Each number is 50 + 10 x the weight over its row's rms, rounded and kept within 0 to 99. Layers, rows and columns count from 0. The size before them is the row's rms in percent of the matrix's.

# layer 10 attention key, 96x384, rms 0.0686, rows 0-54, columns 256-383
065:55 68 37 58 53 63 47 43 60 49 49 50 53 38 51 61 44 58 60 52 41 52 58 58 38 56 41 55 54 43 79 52 37 60 52 54 50 49 37 59 51 48 49 44 52 62 37 61 52 49 49 45 49 56 54 39 44 58 61 64 58 50 47 34 60 50 55 61 36 55 67 60 51 55 56 56 48 55 39 27 50 37 53 43 47 44 52 45 54 56 49 41 57 76 63 57 44 59 59 55 51 44 27 51 46 35 42 65 46 32 47 29 40 50 46 47 62 47 72 71 51 55 54 58 62 48 55 36
071:56 51 53 80 53 58 74 61 42 69 56 44 52 43 60 59 37 42 43 49 49 56 33 38 52 56 52 45 56 67 36 64 45 41 49 49 45 54 53 62 59 48 40 55 46 48 39 54 50 38 66 34 36 43 51 56 52 52 38 49 73 57 66 49 50 50 54 57 52 75 63 39 44 63 60 33 51 54 62 59 45 49 67 55 48 38 49 64 44 33 52 60 53 33 52 41 58 52 33 53 37 59 79 71 51 52 56 52 26 62 53 68 58 44 51 46 50 53 43 35 35 70 55 48 46 46 36 26
077:66 51 48 46 30 38 56 57 36 71 43 52 56 59 40 32 63 53 41 60 50 35 64 61 43 51 54 41 53 38 33 52 55 40 39 55 41 45 74 56 37 55 46 45 46 61 55 52 56 55 55 48 42 64 43 58 62 38 41 20 48 65 64 55 64 50 41 52 41 42 47 27 39 56 39 42 52 43 51 51 54 47 44 39 52 51 47 47 34 51 51 60 41 42 20 53 38 35 58 63 62 42 74 36 51 32 63 51 38 70 37 43 52 51 34 52 66 63 40 60 49 52 65 57 57 57 34 35
076:41 53 48 51 53 36 57 50 45 51 41 73 43 58 63 39 45 57 53 50 59 57 57 63 46 53 33 54 40 35 58 67 44 53 40 39 37 72 52 55 59 58 23 48 52 37 66 38 44 57 47 64 58 53 61 57 50 49 42 40 54 53 56 46 51 55 38 56 38 47 51 41 65 61 43 48 64 65 31 41 47 52 45 55 48 46 40 40 63 51 62 47 48 55 50 51 67 38 39 49 52 45 54 44 35 41 53 44 62 53 63 69 36 65 36 43 48 58 39 51 57 47 29 56 57 46 42 67
085:27 51 54 48 46 43 48 70 55 74 75 66 49 54 58 47 37 42 38 37 52 44 47 47 65 44 50 52 54 57 48 47 43 51 57 51 53 73 66 44 53 63 30 58 45 47 68 38 63 43 69 50 48 33 68 46 35 67 46 53 36 47 40 56 38 51 50 45 36 70 34 47 61 61 56 33 65 54 41 56 53 55 43 57 55 50 43 65 52 39 40 43 61 47 53 50 66 47 51 45 42 48 51 55 47 48 48 48 49 61 47 49 47 56 48 51 49 56 60 46 47 63 33 42 63 51 54 55
080:56 39 62 77 42 62 55 49 40 51 41 58 44 54 55 64 46 37 55 59 53 32 56 60 46 43 52 57 41 56 45 49 50 22 70 62 43 32 42 49 52 50 48 52 45 53 46 31 48 50 58 46 42 57 59 40 72 50 53 72 41 64 31 34 39 58 75 53 50 59 54 48 49 72 52 56 46 44 47 49 58 51 70 47 66 52 51 55 38 35 38 39 61 44 51 43 47 46 40 41 52 46 49 47 38 45 44 55 45 56 53 47 53 51 59 42 60 58 53 35 46 55 31 40 47 67 52 43
092:40 48 58 44 63 42 59 58 36 82 68 65 38 39 58 46 47 61 39 55 39 46 55 31 33 60 49 40 50 52 40 47 52 50 61 52 35 63 57 48 56 45 39 57 43 41 54 48 54 59 48 75 52 43 58 68 48 27 53 52 53 53 47 54 57 40 34 42 47 52 42 40 69 56 43 11 48 53 50 69 47 49 41 44 66 45 53 49 45 53 38 68 64 52 45 45 39 38 54 60 62 57 44 63 65 70 66 50 53 59 54 64 58 50 51 47 71 51 50 47 42 60 36 55 58 37 27 56
087:36 57 52 37 56 60 58 60 48 68 53 49 30 55 53 52 57 53 45 47 57 44 60 43 50 52 44 63 39 37 46 32 58 42 38 60 43 62 40 60 44 61 55 32 38 51 48 57 53 46 40 39 53 49 66 52 38 24 38 62 45 34 55 43 39 43 57 23 50 37 43 53 37 57 38 63 54 65 64 74 58 52 47 54 63 48 59 42 46 66 41 47 40 51 40 53 41 42 50 60 45 58 62 53 60 65 54 58 63 54 53 49 59 52 47 42 72 46 55 60 44 37 40 58 55 53 47 45
099:49 45 43 46 50 44 51 30 59 58 60 52 38 48 33 47 55 34 44 65 62 48 47 50 49 54 49 67 46 59 52 52 58 53 39 43 47 72 39 51 53 36 77 51 40 34 43 46 48 55 44 57 38 43 64 55 53 58 63 69 56 63 46 63 45 48 22 66 46 61 52 21 54 44 54 64 63 46 43 38 57 49 49 47 66 58 42 46 57 50 39 59 49 52 43 68 58 56 45 49 60 53 33 33 40 44 42 32 63 49 39 52 40 53 61 53 56 53 64 54 53 67 45 49 61 56 40 51
099:70 48 64 59 61 54 61 31 38 59 49 38 60 81 44 34 54 58 55 49 67 34 60 29 57 57 54 53 46 48 48 50 46 57 54 52 55 52 61 65 57 30 30 62 44 53 46 46 55 41 44 49 73 51 62 50 34 57 77 41 48 60 49 48 59 58 54 47 56 52 49 48 46 40 67 50 29 37 49 42 45 53 61 39 61 68 57 53 50 51 29 57 43 51 57 60 41 56 46 46 65 50 46 53 52 50 50 48 52 42 51 25 52 61 56 42 53 56 60 46 56 56 60 49 46 40 47 51
114:35 42 59 49 45 48 55 38 36 35 39 46 49 64 40 58 56 56 52 47 61 55 46 50 62 54 52 33 53 49 44 59 53 37 46 57 26 27 43 47 30 39 52 43 56 68 48 68 46 51 60 53 49 66 45 43 54 59 69 63 45 59 48 48 54 39 48 54 33 38 50 33 56 52 53 58 50 56 44 51 36 47 45 76 44 53 52 47 62 34 49 54 44 52 49 54 49 57 55 46 36 39 24 41 44 33 49 51 48 46 30 37 67 35 30 42 53 40 74 45 59 17 50 41 47 55 56 42
107:49 55 35 53 54 34 53 52 40 60 59 35 71 40 57 51 42 44 54 37 43 63 43 48 33 40 54 52 50 39 49 45 35 46 42 41 76 55 51 62 50 24 48 58 50 39 61 56 58 68 43 29 50 51 50 51 44 24 48 40 55 53 35 47 53 57 41 41 45 51 41 37 50 60 60 32 49 43 41 70 44 28 28 71 50 39 52 57 38 34 63 39 43 51 52 43 60 40 58 51 51 44 50 64 45 56 48 59 59 44 47 46 52 48 56 53 68 64 50 55 38 50 59 59 35 58 41 46
105:58 46 71 73 53 64 55 53 51 47 34 43 36 50 48 61 39 41 49 55 63 39 40 32 59 64 56 68 34 48 52 54 54 34 54 49 34 36 49 53 60 38 37 42 39 52 46 37 38 44 45 51 41 56 39 47 56 50 70 47 50 35 51 50 56 53 51 59 45 44 45 51 42 63 36 46 36 51 65 46 55 39 34 39 61 50 51 52 62 54 49 45 58 55 70 59 41 47 57 56 55 63 45 43 68 46 42 59 49 47 56 54 62 41 46 54 30 50 59 62 49 38 61 41 59 50 62 53
119:55 50 51 67 53 45 50 71 37 38 34 28 60 40 48 42 49 72 33 53 72 48 55 51 57 37 54 57 57 49 37 60 43 60 52 45 45 39 52 40 60 48 48 46 61 52 61 52 58 47 61 57 42 42 59 45 48 48 64 49 47 50 44 46 41 48 61 42 46 51 50 55 50 33 54 48 48 61 57 60 68 41 36 60 22 50 42 44 54 56 53 56 58 31 54 77 55 48 43 56 28 60 45 29 48 38 37 40 42 49 56 53 50 22 40 55 25 42 76 46 54 54 36 55 45 47 50 35
120:58 34 40 56 45 51 43 59 59 44 43 43 50 52 48 57 53 59 54 49 68 41 56 40 46 42 38 41 52 40 55 63 45 32 42 59 45 45 33 49 42 43 43 40 39 51 53 25 60 30 47 52 64 55 42 53 67 47 58 46 65 38 54 56 67 45 63 49 36 55 50 58 62 62 45 57 46 43 53 37 63 55 40 52 42 47 50 55 43 48 35 62 49 51 50 47 51 59 49 67 44 64 57 28 46 45 63 54 41 62 36 60 58 30 39 48 56 64 54 50 50 51 50 45 42 50 60 41
113:57 54 44 39 49 30 47 56 43 45 35 39 48 33 57 46 54 37 58 65 40 52 60 55 61 63 63 75 37 61 47 78 48 47 60 44 39 59 50 65 72 43 33 65 66 40 62 56 34 49 45 52 53 28 44 49 55 56 57 64 49 45 45 48 55 62 48 45 52 52 56 67 42 57 63 35 45 38 59 45 49 47 50 42 53 47 43 50 38 54 46 65 46 47 63 45 47 57 39 44 42 58 72 50 76 49 53 42 65 46 70 50 60 46 64 60 59 32 49 51 68 66 26 40 61 51 44 50
067:23 51 60 56 49 46 46 44 44 40 55 61 55 55 56 48 43 47 49 46 51 53 58 49 57 55 36 53 53 53 47 58 56 62 63 43 35 62 40 45 38 52 38 65 41 60 53 54 60 45 54 61 65 48 66 38 41 40 55 56 41 33 56 57 54 63 41 43 54 59 50 33 44 33 63 58 48 61 51 38 67 50 60 50 75 59 42 49 61 42 63 66 52 61 63 73 62 38 45 32 46 38 49 59 56 51 52 33 62 37 48 65 48 65 56 47 37 46 46 43 52 42 44 30 47 53 49 69
076:53 73 51 45 47 37 59 54 49 76 53 40 61 56 57 39 63 59 49 51 68 53 55 50 40 73 41 57 69 31 54 63 48 60 48 32 63 39 58 49 55 56 60 43 44 56 63 59 50 61 36 65 39 52 40 79 74 41 49 42 41 60 62 52 48 29 64 52 60 44 68 45 51 41 48 41 23 29 54 34 48 48 42 60 47 50 57 52 63 55 54 51 50 55 30 40 64 55 50 30 46 58 63 47 54 45 50 47 55 57 44 31 60 49 51 25 48 39 64 44 45 67 79 62 32 51 29 49
070:26 42 74 52 43 51 47 43 67 66 43 66 49 58 61 50 33 44 45 55 52 45 57 57 69 44 43 37 54 57 54 43 44 39 57 52 26 69 59 57 49 46 46 41 59 46 45 47 51 34 68 56 57 47 44 64 35 64 39 47 37 65 63 41 54 76 60 61 51 45 37 47 53 63 58 49 51 46 40 40 49 58 65 54 60 40 50 55 48 37 54 49 39 54 54 37 54 58 35 39 54 39 57 48 51 48 28 54 54 61 42 43 47 41 44 49 60 36 57 50 50 35 62 65 74 72 41 49
080:55 55 49 66 45 29 39 59 40 34 36 41 47 30 39 40 62 53 51 60 56 53 37 38 44 73 47 35 47 46 38 45 47 63 40 43 55 54 52 47 53 26 56 48 49 48 63 48 54 52 54 39 57 50 47 69 57 42 48 42 61 48 62 51 59 47 58 42 51 41 50 44 52 45 33 38 44 50 67 61 40 35 24 54 60 43 53 69 47 59 59 47 49 46 37 48 65 63 47 59 21 52 57 52 49 53 47 48 58 48 58 53 34 51 54 48 65 57 31 51 42 47 45 47 57 52 28 56
082:51 51 49 61 39 36 53 51 40 59 59 45 48 54 66 45 38 60 63 59 62 47 58 62 52 63 61 55 53 53 39 30 55 38 46 53 64 57 56 66 49 53 42 53 41 62 42 49 55 50 36 43 47 41 57 52 44 43 40 49 59 50 50 53 51 47 64 59 48 43 40 35 61 56 46 59 39 50 49 42 63 42 54 63 43 73 76 41 35 40 39 55 40 42 32 36 67 59 45 57 61 56 47 57 48 62 67 42 42 54 59 62 48 60 64 46 48 60 42 35 26 55 46 36 41 50 56 51
084:56 65 45 53 44 55 49 42 51 47 47 50 48 43 53 34 38 57 37 53 49 47 43 31 48 67 56 61 52 46 43 52 71 49 43 46 41 47 48 32 48 64 42 49 49 44 49 37 56 45 47 64 53 48 65 44 55 61 36 51 58 60 52 56 59 28 50 48 48 39 60 47 59 47 33 30 45 57 57 55 42 50 50 64 59 47 56 57 43 47 44 49 41 51 47 46 28 53 52 59 28 45 51 48 65 58 54 46 48 55 54 58 58 52 59 49 56 51 36 47 49 56 29 37 56 60 43 43
087:36 50 39 33 50 55 50 42 49 42 62 47 52 47 33 51 69 47 52 55 46 39 54 35 51 57 73 45 37 65 55 41 66 46 59 56 42 66 50 46 57 48 51 45 54 53 46 45 63 45 51 57 29 44 46 37 39 47 38 54 47 55 65 39 59 46 56 52 71 44 49 58 67 45 37 21 41 56 53 51 49 47 37 52 53 48 61 51 36 63 61 62 47 60 52 63 45 54 48 53 37 48 30 58 59 64 60 36 59 53 47 41 46 38 58 65 40 38 51 46 52 43 62 35 50 60 28 44
092:34 31 46 32 54 51 71 54 58 76 59 42 48 44 38 56 51 55 51 43 52 48 49 40 58 37 68 40 47 57 47 66 40 50 62 79 48 37 44 48 42 55 69 52 42 49 40 51 47 55 57 56 40 52 51 42 53 55 52 82 60 43 26 72 42 48 48 52 68 46 34 47 40 50 30 49 38 44 68 63 48 36 55 44 51 34 36 59 46 51 49 43 59 65 50 32 36 40 63 67 41 55 33 49 54 40 43 66 47 53 50 46 69 75 42 45 56 49 53 55 62 55 64 66 42 57 46 30
101:50 33 60 52 57 52 42 31 53 73 54 54 55 52 35 39 30 38 41 53 57 52 55 42 55 44 47 51 41 53 66 55 51 69 54 43 36 49 60 44 58 50 35 51 49 59 58 26 49 56 54 51 48 65 49 33 46 58 47 48 52 51 48 42 27 50 66 53 55 69 55 59 67 45 51 75 59 44 30 60 51 73 61 40 59 75 53 43 45 77 48 55 41 48 62 63 57 53 60 47 55 48 55 70 47 46 63 37 42 45 42 58 59 44 41 51 51 43 56 47 51 45 66 37 52 44 40 52
096:52 51 68 55 52 61 54 61 46 59 38 51 60 65 48 64 49 52 43 65 57 47 44 49 55 59 60 50 44 50 43 45 65 24 44 44 40 44 47 55 65 45 57 43 50 57 48 52 48 50 61 29 31 49 62 47 44 64 57 37 53 62 69 45 55 54 48 50 49 33 67 45 52 58 50 49 60 45 51 39 45 51 62 53 51 43 43 47 43 71 39 56 61 48 47 41 30 51 55 39 54 53 37 48 38 63 39 55 64 45 47 40 58 33 36 50 47 52 52 52 51 40 58 58 53 49 34 43
112:68 58 30 36 53 43 52 54 57 29 42 58 58 52 43 70 40 42 52 57 50 46 52 44 52 46 62 53 31 49 55 52 48 45 57 52 51 53 47 50 56 38 59 47 39 41 63 57 45 52 46 50 40 49 58 54 42 56 54 57 39 42 51 51 54 51 52 35 63 53 57 37 59 29 40 59 45 55 50 48 70 60 46 55 43 63 53 56 62 54 74 39 53 52 35 51 36 48 24 46 58 47 70 50 47 68 41 57 64 40 36 59 46 45 44 40 44 45 50 41 47 60 53 61 34 44 42 59
120:64 49 58 47 44 50 57 62 31 31 54 35 40 56 50 58 50 54 73 50 53 45 57 53 43 42 48 46 57 44 63 57 43 28 55 52 49 51 49 45 48 57 57 64 39 45 48 49 34 59 51 49 39 36 50 73 50 55 55 40 51 51 66 59 57 47 38 54 44 58 56 49 63 71 46 51 37 50 41 64 64 48 36 52 39 75 80 42 48 50 40 69 47 50 48 51 42 39 30 63 60 45 66 29 40 37 37 67 65 40 54 64 49 35 44 55 47 40 23 60 57 64 45 71 54 49 41 53
122:61 46 48 33 52 42 44 51 68 38 41 46 32 44 47 32 47 51 66 44 35 77 76 49 51 59 62 32 38 47 47 50 58 62 55 59 47 57 52 42 34 47 42 53 53 50 38 47 47 64 50 59 50 58 48 58 61 40 54 40 39 42 57 53 35 40 50 37 70 70 83 58 41 57 45 46 58 55 39 50 59 56 39 51 58 71 49 55 52 41 27 38 53 42 49 45 40 50 52 43 34 43 56 65 54 60 54 48 49 36 53 48 40 55 58 41 45 70 64 45 48 45 47 53 60 55 42 36
109:46 46 71 45 45 53 68 57 49 50 68 49 61 59 35 65 36 69 57 30 48 38 58 55 52 33 37 51 43 44 56 67 61 52 41 39 67 38 15 46 31 48 56 49 56 56 63 37 66 44 51 44 52 43 68 60 38 45 49 59 49 46 56 56 39 62 63 36 62 51 42 48 48 30 47 56 58 52 38 57 58 58 68 49 50 51 52 52 64 47 45 45 41 69 43 44 51 52 53 57 49 41 52 42 33 56 31 50 69 48 58 31 48 53 49 67 47 63 42 68 68 68 51 65 46 43 60 58
116:37 51 70 60 50 60 51 58 61 46 52 49 53 50 53 51 38 34 61 60 46 63 52 56 30 41 60 45 72 30 61 57 37 71 36 43 43 48 59 57 36 63 66 44 41 39 58 58 52 44 58 56 56 58 50 33 52 38 55 40 64 37 67 62 45 67 48 57 58 41 50 41 44 51 61 74 51 43 42 47 35 51 65 47 57 41 69 57 51 42 43 41 76 54 50 54 52 40 59 42 56 37 31 47 45 58 49 49 49 64 42 56 56 53 50 68 35 59 30 51 38 36 49 60 62 45 38 35
119:54 65 48 46 47 59 57 53 57 58 55 59 42 42 51 53 42 51 48 55 41 62 47 44 61 53 52 20 70 42 50 49 68 63 54 39 68 38 41 45 51 47 60 44 42 44 48 63 48 50 44 43 52 62 58 59 61 43 49 52 63 42 71 42 47 38 60 26 36 51 44 46 55 31 58 68 62 41 33 48 42 58 58 42 44 47 57 48 60 55 46 71 47 63 38 49 78 49 43 49 52 40 42 47 55 34 53 61 44 49 50 50 54 33 44 51 44 55 43 43 56 42 55 58 62 34 45 58
060:61 52 38 52 48 62 65 51 54 37 42 56 45 58 54 47 63 43 54 82 49 62 64 54 46 53 57 41 60 51 49 35 31 34 54 49 53 50 52 39 48 57 52 42 40 43 38 36 36 50 56 38 50 46 63 61 37 30 59 50 51 38 44 52 71 41 37 64 36 36 52 34 65 55 49 67 43 50 58 61 44 59 46 49 62 48 52 49 55 63 41 66 60 47 43 60 52 46 45 79 52 60 51 45 48 65 63 49 45 38 53 65 54 58 48 55 59 57 34 47 45 63 59 60 69 42 45 49
062:56 50 58 43 39 67 71 38 41 59 62 39 47 62 51 53 64 54 48 65 44 47 61 59 54 55 64 61 63 40 49 48 38 50 66 41 58 40 54 38 54 50 58 59 51 59 37 69 71 70 67 32 43 20 54 75 48 44 55 44 50 49 58 30 39 53 57 48 58 51 38 41 61 41 33 56 54 70 64 38 29 37 51 46 52 48 40 46 41 37 35 35 35 42 57 32 55 49 44 57 56 61 32 68 37 52 40 58 58 65 37 42 49 44 38 49 60 69 53 54 44 59 54 39 50 55 37 46
070:50 34 60 49 49 54 41 27 44 41 51 44 60 55 44 53 40 42 42 47 56 35 51 55 63 42 66 54 36 63 70 60 60 65 48 53 43 45 39 46 56 63 63 46 70 72 45 72 73 37 52 59 47 50 56 59 60 58 32 60 45 62 46 41 61 65 47 27 54 44 40 46 48 45 58 57 41 57 57 35 63 50 63 47 45 41 32 54 54 46 70 73 45 59 57 46 55 62 32 35 70 56 46 63 49 43 54 60 38 55 69 54 48 51 55 51 47 51 54 38 44 59 20 66 44 54 61 41
085:42 54 53 55 45 55 50 38 40 70 50 39 40 42 49 60 54 41 54 45 42 29 35 47 60 44 35 67 49 68 57 59 49 39 46 48 31 45 35 54 59 53 52 49 60 75 48 59 46 58 50 51 45 63 65 46 52 53 43 62 45 59 45 59 56 39 66 49 56 36 52 44 46 53 55 44 41 60 28 57 52 65 53 40 27 44 65 51 50 61 59 40 29 37 65 48 66 47 51 33 56 62 47 52 38 58 55 44 40 46 43 39 46 66 62 50 46 35 68 38 45 67 38 48 40 63 60 51
086:59 28 54 47 55 64 52 57 39 50 42 55 67 48 55 58 43 42 50 38 58 48 45 43 50 48 55 55 46 29 54 38 74 50 46 53 55 37 39 49 50 37 48 41 41 49 57 61 64 42 64 54 54 57 36 57 56 66 53 47 41 58 51 44 43 59 57 58 69 67 47 49 58 59 65 49 36 42 51 75 58 50 51 38 77 47 44 46 64 33 39 31 38 50 59 46 45 51 41 31 50 40 50 48 58 43 56 52 64 42 53 50 48 46 41 33 52 52 48 49 47 49 58 66 47 78 30 44
086:58 44 45 44 31 46 43 43 46 54 72 20 45 57 74 37 54 56 60 57 37 50 50 36 51 59 31 47 45 56 47 55 40 66 51 49 53 60 54 51 48 52 38 86 53 54 48 37 58 62 44 53 62 44 54 44 43 42 41 50 56 52 52 57 67 54 36 50 53 61 58 42 39 47 30 54 38 43 47 65 49 52 44 48 45 56 60 54 68 59 52 44 54 40 39 40 38 55 54 74 43 49 62 52 35 45 69 56 38 41 54 70 60 52 47 57 49 39 47 52 73 52 67 38 53 56 59 51
097:56 48 59 50 58 59 44 51 41 57 49 59 42 49 33 64 47 31 36 63 49 58 40 72 59 57 49 50 46 38 47 34 48 47 54 49 50 66 50 40 35 57 42 40 48 60 70 74 61 44 55 51 54 59 58 38 56 59 48 38 55 44 59 53 60 52 53 37 56 48 40 50 60 59 75 53 37 44 37 52 38 70 26 52 46 58 63 37 50 36 67 61 44 35 64 56 23 58 56 32 59 59 62 50 43 46 48 58 78 52 40 47 53 51 53 55 48 44 60 73 55 39 27 63 59 47 48 43
102:62 47 48 49 49 58 27 42 54 36 66 53 61 34 51 59 62 41 39 46 59 49 50 51 39 47 50 61 51 44 58 54 59 40 43 36 42 53 44 30 71 50 53 42 57 71 36 55 30 57 53 41 56 42 65 53 60 45 70 50 59 51 67 43 50 46 47 42 44 34 46 53 64 55 55 55 51 42 37 42 37 74 43 68 46 72 60 67 53 47 60 66 47 47 39 30 54 61 41 47 79 42 53 45 54 52 37 59 66 48 50 40 55 43 53 38 59 56 48 46 37 46 54 51 57 70 57 73
102:47 57 38 52 48 67 64 65 59 39 48 62 54 46 72 43 55 53 50 50 52 44 54 49 52 59 36 49 34 69 57 39 71 48 66 49 44 47 43 53 50 68 57 44 52 49 48 62 52 46 38 57 43 43 44 45 52 46 32 56 52 73 37 46 51 45 60 62 63 45 45 56 42 37 52 46 59 81 42 52 49 48 64 53 33 47 41 54 52 46 46 61 53 43 39 67 49 37 73 39 37 48 51 80 45 53 56 47 53 56 61 53 48 56 53 65 40 66 51 49 48 56 55 52 41 65 48 44
106:48 43 54 66 29 51 45 39 47 27 58 46 55 79 58 39 50 33 56 23 33 50 58 43 40 51 34 48 50 35 48 45 55 44 51 56 65 42 53 33 39 72 52 52 38 40 45 25 59 45 46 31 59 49 55 46 41 43 53 71 52 50 24 41 45 58 57 60 48 46 46 48 57 53 52 44 50 39 52 66 50 39 65 42 40 65 37 48 54 63 60 48 45 66 54 51 58 40 43 57 41 52 52 40 30 47 53 51 44 52 56 42 42 57 36 43 50 54 42 58 65 55 60 35 48 56 63 56
099:53 58 42 49 37 45 54 50 55 62 54 36 52 53 60 67 60 78 50 43 36 41 47 51 56 51 52 64 30 52 65 43 58 53 65 33 48 37 37 53 67 43 64 63 44 49 54 44 52 70 47 55 53 32 50 48 51 59 47 36 58 75 49 37 50 58 44 44 75 54 46 56 45 54 40 56 47 45 56 49 44 44 61 67 47 33 41 46 39 65 50 50 49 62 43 37 30 47 57 68 31 39 61 54 55 40 38 55 50 39 61 41 67 49 62 62 52 56 50 62 64 52 73 58 43 60 57 42
112:48 38 35 55 42 39 42 65 50 45 48 39 80 49 48 45 64 58 51 45 53 44 55 60 65 47 67 66 41 50 63 62 38 32 42 47 49 70 41 17 49 48 38 53 51 54 54 45 47 53 45 45 53 39 60 47 43 64 53 42 52 49 50 60 48 69 58 49 64 45 50 55 40 40 52 40 55 57 52 39 52 37 60 54 48 43 60 52 45 37 44 52 53 35 61 56 36 52 41 57 46 48 50 50 55 42 50 48 46 72 50 53 58 47 37 81 45 47 50 53 62 46 51 61 47 51 50 32
105:47 61 47 50 50 64 30 32 44 61 33 48 58 58 58 65 33 49 53 59 42 49 69 50 39 52 46 61 59 66 59 42 51 53 65 49 58 54 46 32 71 47 43 44 37 52 29 54 44 58 35 64 42 50 48 47 51 50 55 60 51 59 36 55 51 51 51 47 53 37 64 66 52 49 50 50 40 46 53 51 52 49 31 48 53 64 66 66 42 40 38 37 57 56 75 62 41 44 55 67 66 50 42 60 47 40 43 60 44 44 43 53 62 57 53 40 50 56 69 51 53 46 55 57 60 64 59 58
123:60 68 45 53 48 33 36 40 55 45 72 16 52 38 52 49 60 49 42 43 57 53 42 44 50 55 53 46 57 43 46 59 50 53 52 49 45 52 55 38 44 26 36 41 40 32 62 41 45 59 54 38 56 66 55 47 68 44 45 44 74 47 44 48 39 58 50 41 45 25 64 58 51 51 51 39 76 44 45 59 46 47 46 71 48 56 44 46 43 40 48 50 57 58 52 69 51 75 53 55 41 68 39 46 50 59 46 28 48 59 60 60 56 26 56 45 39 54 61 32 51 44 55 56 56 58 61 45
104:37 60 53 65 62 48 40 44 43 45 24 49 54 51 55 39 41 45 29 69 45 66 52 55 43 44 57 53 56 37 56 50 41 54 49 46 44 59 76 60 51 43 41 52 62 46 51 46 50 45 65 56 49 48 58 43 56 51 73 47 30 60 45 59 63 54 48 40 63 44 73 55 39 64 57 58 30 50 49 34 60 21 52 55 43 64 39 52 52 30 43 47 59 40 59 55 30 58 50 49 42 57 49 50 52 52 61 62 49 40 55 43 41 46 44 58 50 56 58 42 45 61 42 37 56 43 35 35
104:39 57 58 51 39 51 52 73 55 21 55 47 56 36 50 53 62 48 36 45 37 41 46 35 66 55 53 65 50 33 57 39 63 57 48 62 53 39 54 49 54 50 52 41 61 54 59 52 52 49 42 64 40 44 44 49 41 49 52 62 62 44 57 38 29 43 41 47 65 38 48 70 49 57 59 51 52 34 45 65 50 59 60 59 58 33 64 63 55 68 68 55 62 54 43 44 52 59 53 46 54 43 50 56 61 53 52 46 43 50 50 58 54 34 54 55 43 36 56 47 51 63 57 48 45 48 56 45
068:51 45 44 49 72 43 32 57 50 47 55 53 41 56 59 64 49 47 56 66 58 58 38 67 32 45 67 49 47 41 48 55 40 49 61 36 34 26 35 37 37 47 60 49 41 61 63 65 60 53 50 30 40 44 50 44 53 45 55 48 48 45 57 43 52 50 41 49 62 52 63 50 53 70 50 60 44 51 62 36 30 22 63 56 58 61 40 43 40 39 50 41 54 49 42 35 47 66 46 50 48 48 49 34 43 44 42 42 58 41 48 42 54 30 53 39 47 52 68 55 25 47 49 50 53 56 60 45
073:32 59 63 50 37 65 44 64 68 62 54 32 51 49 73 58 41 50 37 49 37 31 54 33 56 42 40 51 53 59 52 47 64 55 63 51 42 41 48 43 52 64 51 36 46 50 51 64 63 67 58 53 50 48 60 53 49 75 55 39 41 72 49 34 40 51 52 55 53 47 42 63 59 50 63 45 45 48 61 36 45 56 59 65 48 44 63 55 57 42 42 34 54 45 52 30 40 48 50 32 44 37 49 37 57 49 48 62 40 58 37 52 57 55 30 49 47 54 50 60 36 62 26 41 44 56 59 58
069:49 50 55 55 48 59 53 54 67 46 44 58 57 37 47 42 42 52 33 61 52 54 66 44 73 58 45 49 52 55 46 60 42 68 45 42 66 51 61 47 48 54 40 48 46 58 44 52 36 55 42 47 56 47 55 50 55 55 62 56 37 55 40 51 37 60 44 32 55 43 68 54 50 48 56 52 58 52 54 43 54 59 44 43 43 38 61 46 57 33 48 36 58 54 42 50 35 44 65 59 44 59 59 44 57 44 43 59 48 43 52 47 61 61 50 38 51 52 72 43 34 65 54 53 56 65 63 62
083:58 62 56 65 59 54 46 58 43 36 53 48 50 62 56 44 48 74 66 36 53 52 42 39 51 36 37 57 45 43 50 62 69 48 63 42 48 51 45 36 74 53 73 42 46 51 31 73 40 62 48 39 54 50 41 53 35 37 49 37 62 44 56 48 48 62 32 42 36 34 51 62 47 39 58 37 39 57 47 58 30 64 51 68 52 42 53 37 45 61 35 24 50 41 52 42 57 68 56 53 39 54 54 67 41 48 60 51 48 48 57 55 58 45 49 70 51 42 46 48 30 56 92 34 66 41 42 44
085:48 44 44 56 49 61 38 35 53 57 66 34 47 55 53 36 54 55 52 54 44 57 51 52 46 49 58 62 61 43 72 58 36 46 48 49 53 54 40 57 54 58 59 67 64 58 52 37 54 60 57 54 55 55 48 44 53 64 46 58 46 38 49 52 55 53 50 69 43 56 61 48 46 57 48 45 43 36 44 47 36 51 48 47 43 54 55 44 78 56 48 45 59 39 44 56 48 66 49 50 44 34 51 32 46 72 58 42 46 43 34 71 52 51 52 44 57 45 45 43 78 62 35 36 41 68 52 53
089:47 29 50 45 36 56 57 43 57 68 52 58 55 49 55 58 63 46 46 50 56 50 50 61 55 44 76 56 47 24 33 49 77 62 51 43 56 41 42 55 50 54 62 52 51 59 36 43 59 45 56 62 57 58 50 47 32 42 46 50 42 53 58 44 32 32 50 33 53 42 34 46 48 55 46 51 49 39 53 57 55 47 51 52 52 61 69 51 53 68 56 36 55 58 40 56 44 42 24 49 56 37 58 45 53 49 49 50 55 56 61 58 50 34 54 74 38 43 72 27 46 43 47 50 53 58 42 36
096:31 51 47 48 52 40 48 39 55 45 70 51 48 44 34 50 46 61 45 42 64 56 51 40 53 59 65 52 44 39 68 51 53 44 49 51 79 58 42 53 56 58 47 51 49 53 52 52 51 50 62 52 46 38 46 60 68 57 45 48 58 56 73 55 40 32 61 49 62 67 45 36 50 46 47 31 54 35 48 43 38 46 56 60 52 69 45 46 66 47 51 61 20 65 54 32 47 62 46 49 73 38 54 50 61 64 66 56 43 54 43 45 55 52 37 48 49 49 37 53 58 30 59 48 49 46 47 39